Weights of a small GPT-style language model, trained from scratch on English Wikipedia.
Size: width 96, 3 heads of 32, MLP 256 GeGLU, vocabulary 1024, 0.986M parameters.
Architecture: RMSNorm before and after each block, rotary positions, no biases in attention or MLP, tied embeddings, capped logits.
Training: a variant of Adam for these matrices, 122M tokens, 7435 steps.
Each number is 128 + 24 x the weight over its row's rms, rounded and kept within 0 to 255. Layers, rows and columns count from 0. Numbers have three digits each. The size before them is the row's rms in percent of the matrix's.

# layer 3 MLP up, 256x96, rms 0.0886, rows 195-255, columns 48-95
100:165171118113123175121148148109144123096128146117120157141130114177129159148137102136157171125120110081157169161113113108096137140098149136152160
085:175144119165126146159093118147136086090120149121126091127091106092117114174115133132118160129140130116152175113148123163157099153123162157152151
097:129125161111107153129132119139077133158136103085154093132131096087096101119134105180130093106110143112136135163146120148118118098129136114087125
107:160127173098140170123136138150133114128125081156132112123106164112102149128104156148139173099154179101090126127170112156140111128135158128136155
094:112104145119159129128125149131132110132133150147133106127129102124069148136138119132101140094158144150110101076099133144121132106105125136150123
083:115095082114135164133110103117141070169123107074140148134100135103146135135123128155148129134140151181156098128143165135118111191123133105127141
098:132128132138140102107083150136131115126185123150154108117133114217081105152153108133147152108113168093171150119088152130153072120143139107148153
091:098132144169129131078090112102140088084117123108121107133132109114162122124168154132145148148158134112188091136145138143137103114161116067144121
106:144078107122117105140133126137122175132089153121115152115142163168122169121097104165144144151142090133099089108146107105149124120049101127135105
099:117127134113092147124124147088148118186107169094097148106136087152112120110108140135133162145115131111122084150099117137181123145143143152123117
098:132119111127131136116169131106118130137094115104172088129131104144114121174109130137093139116112158140106125123105106167134149130149128154105152
102:117111080110158139123117101144100146120134142156123141086159161099137123107112069142137117105168133140140123118069155160120098137118114158156113
091:142125130115053181124083135152085137127103131116096145154130112150135134154121117116098123126133136169087148110102150136118138130127155149116114
093:105141091107135151139144155125128099136154101125143063111119114135129175109119117126124139135117083127085099113133129146133100198147119106116114
093:128159140120108144142130131108115150079127116159118091110139147162143104133153119184103137133129133087158129134159125091135135096111124110136147
094:103105133122068145105117088149099136114111156104085104140126108114156141136142151097188178119139161135136089103139113111088171084095126099115089
100:115098119124143069163148148119098128138128148126109093103150133079142174129114102116124156136116133104158146148119113154076136114124120134121099
088:084145147113165151145114106104093150142111101169131094105144150135142199140142112107153122111126104121115129119100085144122105074140130118122166
098:087121125104120155130100137160120114148126113188190103144137087133190098122104141138136173119093147157126161144109138072139153094145113112100151
091:156152111126100117139136123133100106124126166175110127099121143132109077160099109108116171146120143097142175151165101137118139136132145102106106
094:112094150143107107105143135106132136158145156118140121100103101112150116148138099130118158118180142110100144133103089113117107140104087102105150
102:124172100144154170149154068120137134084141131131138114108091122126165104134118143111168139143101111145124148106067143135112140128145158111144106
097:086092076120095124147154140134096149147097162123119118129166116082112144069128121120137146124124134143110128149139139139135132119113155136130081
117:097126119108136117151086149147146117102075126130126119114119096146143147128125107100137087153059086126128132126134145145115099134103179122147137
102:163141156118108104128168168147093147122170099113120138136151150137080150150142121104126150152175111150140143174136145124139152116117143143136120
101:160152127130117120119150116117106105076098123149160097131090114107066084123145113114055138156095112127138150188114152142116120159156144113149145
099:136132130113163139109083118164103127068114119160150157108131145108148103154150128108109133162121128110137122182114139152149123088113155132112121
105:142169120156140120155111116133129185165169161112112085136119082119148159116111127106147142122066131121168158087130138092129090132141110142113129
099:098165104167139108147120116149144148117126140111159091107164114118132122076163134115143143096110103096106121121123112142115130128110127099125144
091:097115111137174133119150106154129109140119084106149149112119148160114177101103130158115114159106133145165074160165106119078184094137081150162133
103:154144134111113148121114145145168123162128149145079161105115154111128127114147098176100129171107111103168144168173101097095151146108118124136131
116:129168129170168111126171131117140064146151089137102108129096126166157155139157079121127113156161129173127107139104124135109157095143143159122115
105:151143108114143145136178129151119157105126154101107158171129134128150143129087149147131134087119180140132095129162138144092127148067138141099146
088:115112111132123112121109129110107131121156123122101119118136140103121204119091175132104114142178107145131154162121166175088089148173148125076114
099:132146090100147109117118111146143164128097116119126126137118099127171142172091096151078136178122134150134153167152117135140118143095116086135134
102:174105122161115116153130090134103089122169135126139154109120110115140105129141133140060172164113088128134131140138113139148112126122161150149089
101:121161134127146124150105123154084116140138149100113104098187167108178117107186136104143138145112143111132114102119131161123130101141134195124145
109:114128165110115161157126130130144103107128185131142154107127102085167132153108151103137160111144093115103122110157131175121119151108166123158102
101:110165112122098147131088160099107118150119156158128133159128128143140126160080116075091154149128098118080116140132095142129149153112091110150097
109:104158082087183136156149156119106138159118126140141130122111126128088152127134154147136150137140094153117179130140117105137130090154132163166116
089:080130160180092145134099113104133127142163134066117146161141133127117136131119126181177126125130123105147121098160139132129126181131115103160154
095:167122136132149166093120087133151174133117134069152130136114137128106140158106132134106122135107103121125144118127112092113097132129109085100126
094:140165138143141078149138108161140147148121113102100143097153140169137145099146158146129163090145125146167099096145114122114146094109068160158105
108:133144139133109135141180102131106145154123136116148121117116157061135137155122136132144148118114133099076119181147123139137105116113120126121082
102:132174160118114149131139089122106132145148135061077104120140143108108128135144135110131138095129152079115118125173135189116122156098125108112111
103:136152126102149155130135138121144154104171137170168113079112149098136077169128110143151147137098091120119097187151101124136123158130146117147151
104:132121156158081110147107105112179149182157135143144145155113112138119110132142120114109145189127123150110139121183136125105156127109135136119104
090:106109132103101175101135135134128130083111153099171119147087155114119090097127123088076139142146130130104140121165139128101127122115123117135133
094:174140132136155107133149113148110122096126148125122085100151117131147146058132128117122115108099141127147145197135119168118139155107138197112108
104:131124140136100140132147187135125140101136150147116122154157164093120151127137167144120124168093133081166109122163144118139103138128091153125111
103:137140096162099154128160135142138135136152071130117121127146145144121107079145094119106138162129144132118098195104192106128157148128163125130140
111:168142114141135170117087166109101116100165181128151129143182117132153135169124149109138119139134091147128112146094126146193152104152108098125105
106:127132110066105130136085079138145139101111145130089154107139113118112083124151150156145106121099108119134119144146129147158117154123139119119130
107:136143085093087140196148118118141114130095091104087089131118142130094133077118117120159163140138103133142133125191161121127112102096108137111107
116:103104078110136133150092121162134132118144153114167135117154115123122145130122143139159184109091114159144119122142089130131143092165097120126103
101:123067107130148142107116148150099140177146117134139122066118132104137114133093100138102107167122112130155110115127090055127140118122109138126149
100:146155095124106142107103174082127164122097132176114157127161157146113089086133124109139090149151108098141114094126117110152130150147129111126132
096:098141144120133111135150133092140117145097123115144136137108141180105157109102121148097139121129115125146114156090135137079157074140112146128104
090:142165135089112160116109108067132158150096139129130097130121099114117112113092132176129165179126121103149118158099159106133141154138111114108072
092:157150126121098148140123111128180146107154117136110118080100119116142121178101139171120143134121136094122143172108117123121144110170100117061132
092:139129152133091120144141106167119148111102129100102124150153119124141149136127116101142156088161128154134153126141102137105118106073154108091120
# layer 3 MLP down (transposed), 256x96, rms 0.0837, rows 195-255, columns 48-95
104:087124139105141084144122087164092166117154117115147144198138102105154161140141094111139094138152151118111147133083107114101152145123114191145127
086:095094131120110111144180125088110147139104079132121124136177152162160149106144128110124095142121087132077124137115113100117091127123148129119121
107:173130108095152116102146123120132144125123093133122081133111084107103100133129150126103101167092141124094109087143121130119142127130143005110125
107:152173090127119094128142101168099099125086156123106192112110115152165091144154079112129155098092114119177134129113138144118115088153139116099131
095:094151110099091051187134120107118147124142116156117167136113137159120127159130134131176095128096133116125150134139110088131139116158100161110166
086:113110163131130104102128162139165125130113166120087113132133107134123111156121131103133106161131130070122125156098149099136140063131113132103119
097:144102114117139090143139157105124142112117153136136149104167097103126067096112120091148168153123091151142117144136126159095101150142145155142126
095:103166129121147110147148102165092132086085078136150140109093151131123151110137096135113120109084146080155094133111115103166134153089142136129135
106:130104104140152117158144116142138142145126112096100141160086135148137155099152128124110108181165123144153095120176132153152140147131137112149096
102:108123115133119121107137136126090127101123122170133123135109188146142135179135127101115096126154140150166125107114147114124194109123151154120108
099:162137135091093105134113136099158113104140167121084114142152169124151117116174138130113117147165154136146135133138140112132145119125112137159159
105:145136154102117108098103132090149117177132147089087148113113119086115145162133148095169120111142135114120138104123108121136158096124133114114108
095:104093158132112112173157072117137135163150108093163124128147146149141133134138104140158152153139111123174141099123081089108116097138121152147130
092:156105155143096101182166125141092152135146116135121155154170090117123136137112132136117152142148168135114099121110133120133122094086153142109154
097:111165136147141125085100112141182124076129121115105136143130116118110154112178110093143111140123132168141049137095147150120099140098100174092136
093:139191080131122074144065115133132146119116153138113153119129078104126108128131164113101074141129145122163137153120134139113148169136113152137137
096:148166105153134160160091153138126115159147129109142137113117158133115125142104104148072145112094113108179157148099119157129157184138135109133140
088:154156116151102087122140118114142073142156125111156179109109099124107098140137170130131136114139145128136137165128156130135151177106148136158143
104:132121116176096130167153139111102099130137128070135160090130127166082118090152130146130113155127153163106110128121133119149094134116122130139129
091:143073127187131158181174121154142140106134107093123148149129130112151163119149148101109112157161137161137116131147140119110105127138102129126166
102:113101146096153120136153180098122153133108142125143126136139118145109159105156149148115116137159090146140146106120071120119136134119175095131150
107:135154098130160147127141051133121129124155111144132129109108090132160143111104125153165138122167135150109143138093168142149152135145145088145120
098:150142120141098136190130138112117122172153100102142143076153115150116106151157146064117100153111180129132099121112114102085137141139101143117151
090:107128137118139126114112151143120117103106110083103157146136104147135118127035124091126115143117155127116114087122121113113103141117149155128127
105:147186128138124141071098138116164185062145149083110154096157096100139112128137114151140128130112182118110119150132165090132104147114118177107128
104:129092097149117130127139150085131122080114152114089083136120115113137115103147159119142148142121117124127151148137169141116092158163137164171128
100:142146181117134130115158092110115149173149135101120114085126147117120130141121106149134079125153115132160092096160158133114141140120113121085141
103:144162154124136114175120133133124132113115148102074126107150079121140088106083094161152135165106135134157110102140139122124139153118086122108140
103:142105169152155163133118103156108109129109105159143146169125120116122101135127138127155182113170128118107128176113110161100117152108091136104125
095:124113118137136125138115131136136119151139158141188123136119156049127128104137125135117083135085169101105107145207109160138089111135118105136148
099:132157124108116129120122121119145113153097136165132122145090122139128130157135111130070146137124130120153151124142100138065092175097082095119127
108:114124131155130148134148167154115083121140111117123127092130130102125145143170112156145114138144121150136116141110105130130175143127125206092113
101:167144101132117167084183126146137099159095114118136102142155156139144119135132130137150127137125149154149085135117106107147079155118113124108139
084:110129141154139108150161121136120164123137145168125132124148111146089090139162127108129115155113175129100120083095113123142117111096129143148157
102:155146163119134160079122104139100133131126129131131078169142119114128139124143145129108066109130112153121150154092094155121133138154161114145179
098:117111137112128146164092085106135120101079102171121132138162118104107152134114109102107122122096124156112133146113160152159115079146123146141120
103:138125132131112085155054112164151114130100110137142148088106124136147121128123175152135106150129127130095173167167177154137109151157126178144151
091:200121150146117131093114146158121139066140115144105108098097125111126135171133126155142140125138108150122117111157135125088181108089175137143082
097:124113130165127141155116101106098191139092131162121172134147148100151115109084087160140153124112180111148122137114086070120123098122133104133122
107:112078120085100146115117181113121135137070171131122152131117128114128131152149143185146107177116140140130099189126102097171156122142120136141098
095:123116134128150111152162097149106162101145128145104129166095088100107165091138161120114133123143113087136100149079077077130154121136097149127128
088:151150098096106164087171164110148112140104153101101132102151186129118101141132129128149166156144150071178139111122132125077145115116135117126095
088:108113121096152162045134119160116122093162136085180138120104149127127094153125143106132131167091100142137136112143156139144134122161132100138150
104:099098111155129120146148137120112160087106110078127152086129113095128127153133120128135134117144113129118076189118120106181099117138122142122103
105:138119115128101121122078155141167121150147142098145116141145130137154094158120155100091154091103127103156134147115102093113105095164112157139093
102:124113126103109102130103138095114136110138132125149106104165108173143157155158166100135128076123140118140144160134142132137185079133117153140132
107:169144136110150190084126127144169113145117084160108185127127144156135097130148103111151143138074180125130130114138126141178140074094118078141118
096:160151072131143102153131127164145175118130125135126133123104137133157138144165132164180095139172104116159121164126155069134129108106126131156108
094:115133112142150145186152097159146133153132110129145151179096150122111119153136140156141127164134150129131152095168151137166111143115093131122122
109:137125095140141141147139135115126157164140091116108105115091124110158132110084172140155112104139153134098095134131161116151146151102147165084174
097:104138110121140158140129133130106152148119202109102118157149103123136158126123175114094101156117065131133141145145105175130107114153114073131146
109:106145104118094156118151097123117088104139121113139128127120089124113135131117174154096139111143146159106097128135144155144119156174083095120150
104:093130108128077144143106121130101162147119180151134142126148123166132125151113111118076084097145093124101147166118157146101167133115116114119123
104:124095135133162148160135100126097177123120109137136130178149103118108108122113128141106106083113150163104170152112130084176138119127098120128129
116:149088115129136127123076138174094156144133117128125132142104124137136134114137136138123147099136162164105108107134099152144183115146117113097110
105:143117170048121128130135126081156135141118090098105128143131126144145149149134121146134135104093165141127163107136125123119125154104124118119135
101:100155135094103146101163127111152157125127113116127154098127147162162102170117146106136122144108132092130142111102114120111115159133163087107133
098:124111157126143128148165154114150108111080114094144104146096116172101138157137086096109108114110109125135099152135152129148122143103150110166117
089:121109129199149107150157139171086145157134150098107161127102149142159149154150128098106130105095077135135122122155122170103092124131115094153138
096:076106135138137117133113135152093155128104173080150111134111139130117101093132125090136132136152148152095090084115145132132098089105123076166102
094:108092161099132102108092114111140185114158159143149147106104141121148125121105093146133114149097108106128118104100148107126159110103126169132135
# layer 3 MLP gate, 256x96, rms 0.0884, rows 196-255, columns 48-95
090:121143122159164088122119083096136098109129080093120125136159158127152099110170102123173126124160168130131129075149152142121126152123153162159170
099:116109114100117134122172102104125177111113133158134118120140080135117082105102136136125149142097103162088128118095122153119147165102125093104121
102:116106126143112183138191116114132108114142146125091131141145131166121124166116141135108130115152161113090144138102134137135150163085158118099125
094:082096118157080142121119132144095121090136109137137146101130167161157125125096140190138115123143098150121149180110180084108167136132111132103156
096:151118152106121105095139128114114093166085118082098145120136132132130140148123124092119107125136153159133136120141112093126139132118126108133174
092:147130145150135152143103113105073144124101122100130111114121171141110174129177107103133145117167102107074117158120155143123143169118146161097124
099:172116120143121113116152135097141135133166111187098123081147074160132133124126112132135157139157110130131123141153129116120193161115088162124119
098:133077129101142159171125115137056150111123150153118081130128096127149111126098134117152156124109159145200135130173093154114106126123099131114103
097:112125139127153115141121167149131127150097146086117123091128117121139174083111143128120140159154160108089136116104187117135148132120132131126129
100:085109161177145167137150118102151107132102160167134141103135147142128150107138115092087132135070102129136072123130133146124139127141105129144078
110:123123141113080104150104135115125108145090197124134142104150141093135131134152129179152153108131175115154114189123153147137137167120132109114171
095:099103084157099094148140107126099090057121126116134108113118120127128157121141137120107155135149150146107094128133138117118143091154151144126082
102:139110126129097125140130113138143148127139194078157173088117103128104117123138102136142120101174143159106102122126120166127178096081158109129157
102:117092104078134111134100103093127155157180115133111069135084170138057111141172149130159127142120086124097165135106138152129112127152103108127133
095:154189144144129102127093129112122156120145124126162117136130113090117117123132170128104164093112115149150149109135139109149127162156113167123109
098:175131115149126139153136144103124122100062115110083130136084152141103139096106176146081119076139143129154133120152123116127146157149199121109113
086:127127161141144155058149138132103141124070125125121179148113163160079145138122111132138108115169124159159113099155089102123150121106170097150176
101:067090119119090145123136144124144140135100180145087121136101115150123074150139130122119151159173161163172085102125139121131114117110117130153099
102:104147147138132150144153119195150155099136120086168156152183137145130109128150096111131117110146097148165089127117127101125128092112115146134137
092:115142141141151146143078103138145140112094161107124138138121118100193110174130127103119160107097130112130121130073098110121138115126087142120096
100:098096163146124125142154179144108134168116120168106144126126173114144162109119101136084121093082140115080115158143125144133112129099144119117127
099:168131136144104162173180123098155103128109083091126132121131109114125130107123104096115149145120156165141119158149120117129096133114114117125142
102:116137123148096126157087094126133135140084114097161077092118120090118124093135126110129146128067127137096108153129102107109138129093136142157112
099:118120124122122130159130159146110171161126172142121147124109137084132134134120135110109116073108112141128159169107130157146127104123164142138141
101:121090128098113124143155137128142151121115095133164129146148145095168132112086145139154144128114142077131147145122156109065109122130111117069103
106:163084128164120123152093092133156148107163160078147111122134108154111152100133189130133109129117140154114177108158116073091106151176110165106112
095:128150109076118123153156116110131163150121117165137117064118108190123133090160143129112136107142153107149122098150114127149159114129152133146083
107:135065107111146114116119143069087110113113119107093108149115098109103116190131130158134117107143119120114137136092200136120148132083135098133162
097:096154150091117132138153109149084087152117160154109092158131140180130129089129141125094131104123101183159119157150084146084162143115142139134105
094:135094134091106139136122118111121156173117130144121138120135089077156096156097130141110087117136111134147124148138080135086150134134159107102096
108:118125113108103135145100098110168124122131132102108151121129075126138097094137126139152144098130119125148126111146145147120149104096065077107102
105:174125087095153152098180103120135141121132130121159120106173118135145157093114104147105115173103136142160079146129139157105110164093120127107110
091:116119115151118070155105123135151143131157142082142114148153132140131112132186128060164126110134143163067106108105121165120130132128121131114132
101:126096122136112145128099151107170162093075162118126116146122140111095132117103135152142088155118117151118127089091148128159112120146118146135095
102:119123097073107134152083141096108166146079125151167109144179113120120148148103109147174132118132140152150119110134132112098110108093133122135168
105:135109099136102177128149142109132133163104124132100130139129106135160106115112107157145185141093099123135123131112149115072112145111128137155090
106:121118133115131141159098149081096161135120119157146136147142128114144104106103146088105120135115149142118108134140140148136134137068161093131134
101:134128116121137094118134137132144166150101074113108107110100115089115163125103132180125060122099158181152147141139148134115141143097095110124124
104:119079110095126137138157111127093136110112125139168147128068084100150100141099120122136159118115159149109122145148175117102123119154141150117088
090:140141097104090151127131135134103113123104165135143156121131136174154096094152156130103111164127166143139131173103139155139142125106170116096088
102:123129135135142154142165098148131180114160154112159145155132149136131128156136108121113132128125096151165110110102102134130104118098147114126167
092:125126075158106122134143141148169135192126168111097166119189106171089136168154132149158158120128178125144125122163092104148134152106124133152161
096:162112094126154089136110133066119139084120112150107122091106142154121093130123118137112118093121146147152125098117135101093147134123096117053148
102:116148137130177104139142131105159124154092093132099150102185163088121157117096120144143104142120142147122144138135128171115087139100145123118161
102:147121116164125107140140091130126162146131134118149120118053140133107114119103172109124145169109170138110123146164146101102107185145136150100125
105:136149140111140162138135180115123137104126150119116082157077123119126087106124109142137136116100168135130134137146109128110081139125143114097114
103:123123067114172126135113148088102129114145161116152126119096169132096113135135161156113128100128094133115108113117138169122090121137105130164120
098:119105155117173176147122151099148118134129126106123140170119140141153132146098126159131108128154142120134147147156164120112154133134111107151147
100:131134111064061092125110118148158143141126107156140114095127137101134136117104096139100115093124142133175164144131117159125117129148116126111126
105:127113076135156128122126171121097163094149123137132150165117129148098125090086105125131131143162153141113140141094129186084151176112142125106151
105:141112125150120120194139141136129170165157093153108127095115135149155115139139148180131104135102139119126167119146154126081154125123134160077139
105:143082120141127133182177163142131138140154164166174157120139137127140109143121105133122106123139128110145102149116121153143157128144124130142144
086:129087163147149149150141118113081168105146141123165161098149142075099099131128122111119149097100177166119119148083100119107163071136102105102128
093:109124063127140109156155124147133149129125134151149118098137105102129086132144136089093121150101150154116123149121111136101113117140164121125099
110:131097104075118108132114147061114156094141111132114136107132131154162078131129113137115115130101127179132129146123147130106138120162128143112162
094:159123072103112139146119165095126136123110083169096100108130124115080156128118100114163130128116132160139162140114115135126145128128124086138113
093:146134174083099109144164141077116138112133158092103126137120153129097120115133076136139163092122099119176121128146139088093133137119151137163112
093:138163153122088178082131145139127121115134120118111147114094153137081100131138122092142143142107149108172083114115098140151134113135118088087101
097:141182154106162115135111156128165105120138131089129093143086160112130112112124159120135132158130149155145119134101134133107108111139130110080150
095:089159170140150144118137127121178133090134126124147137106150139116128131124165117079141125170093127101155109103099119080134142154113155164156155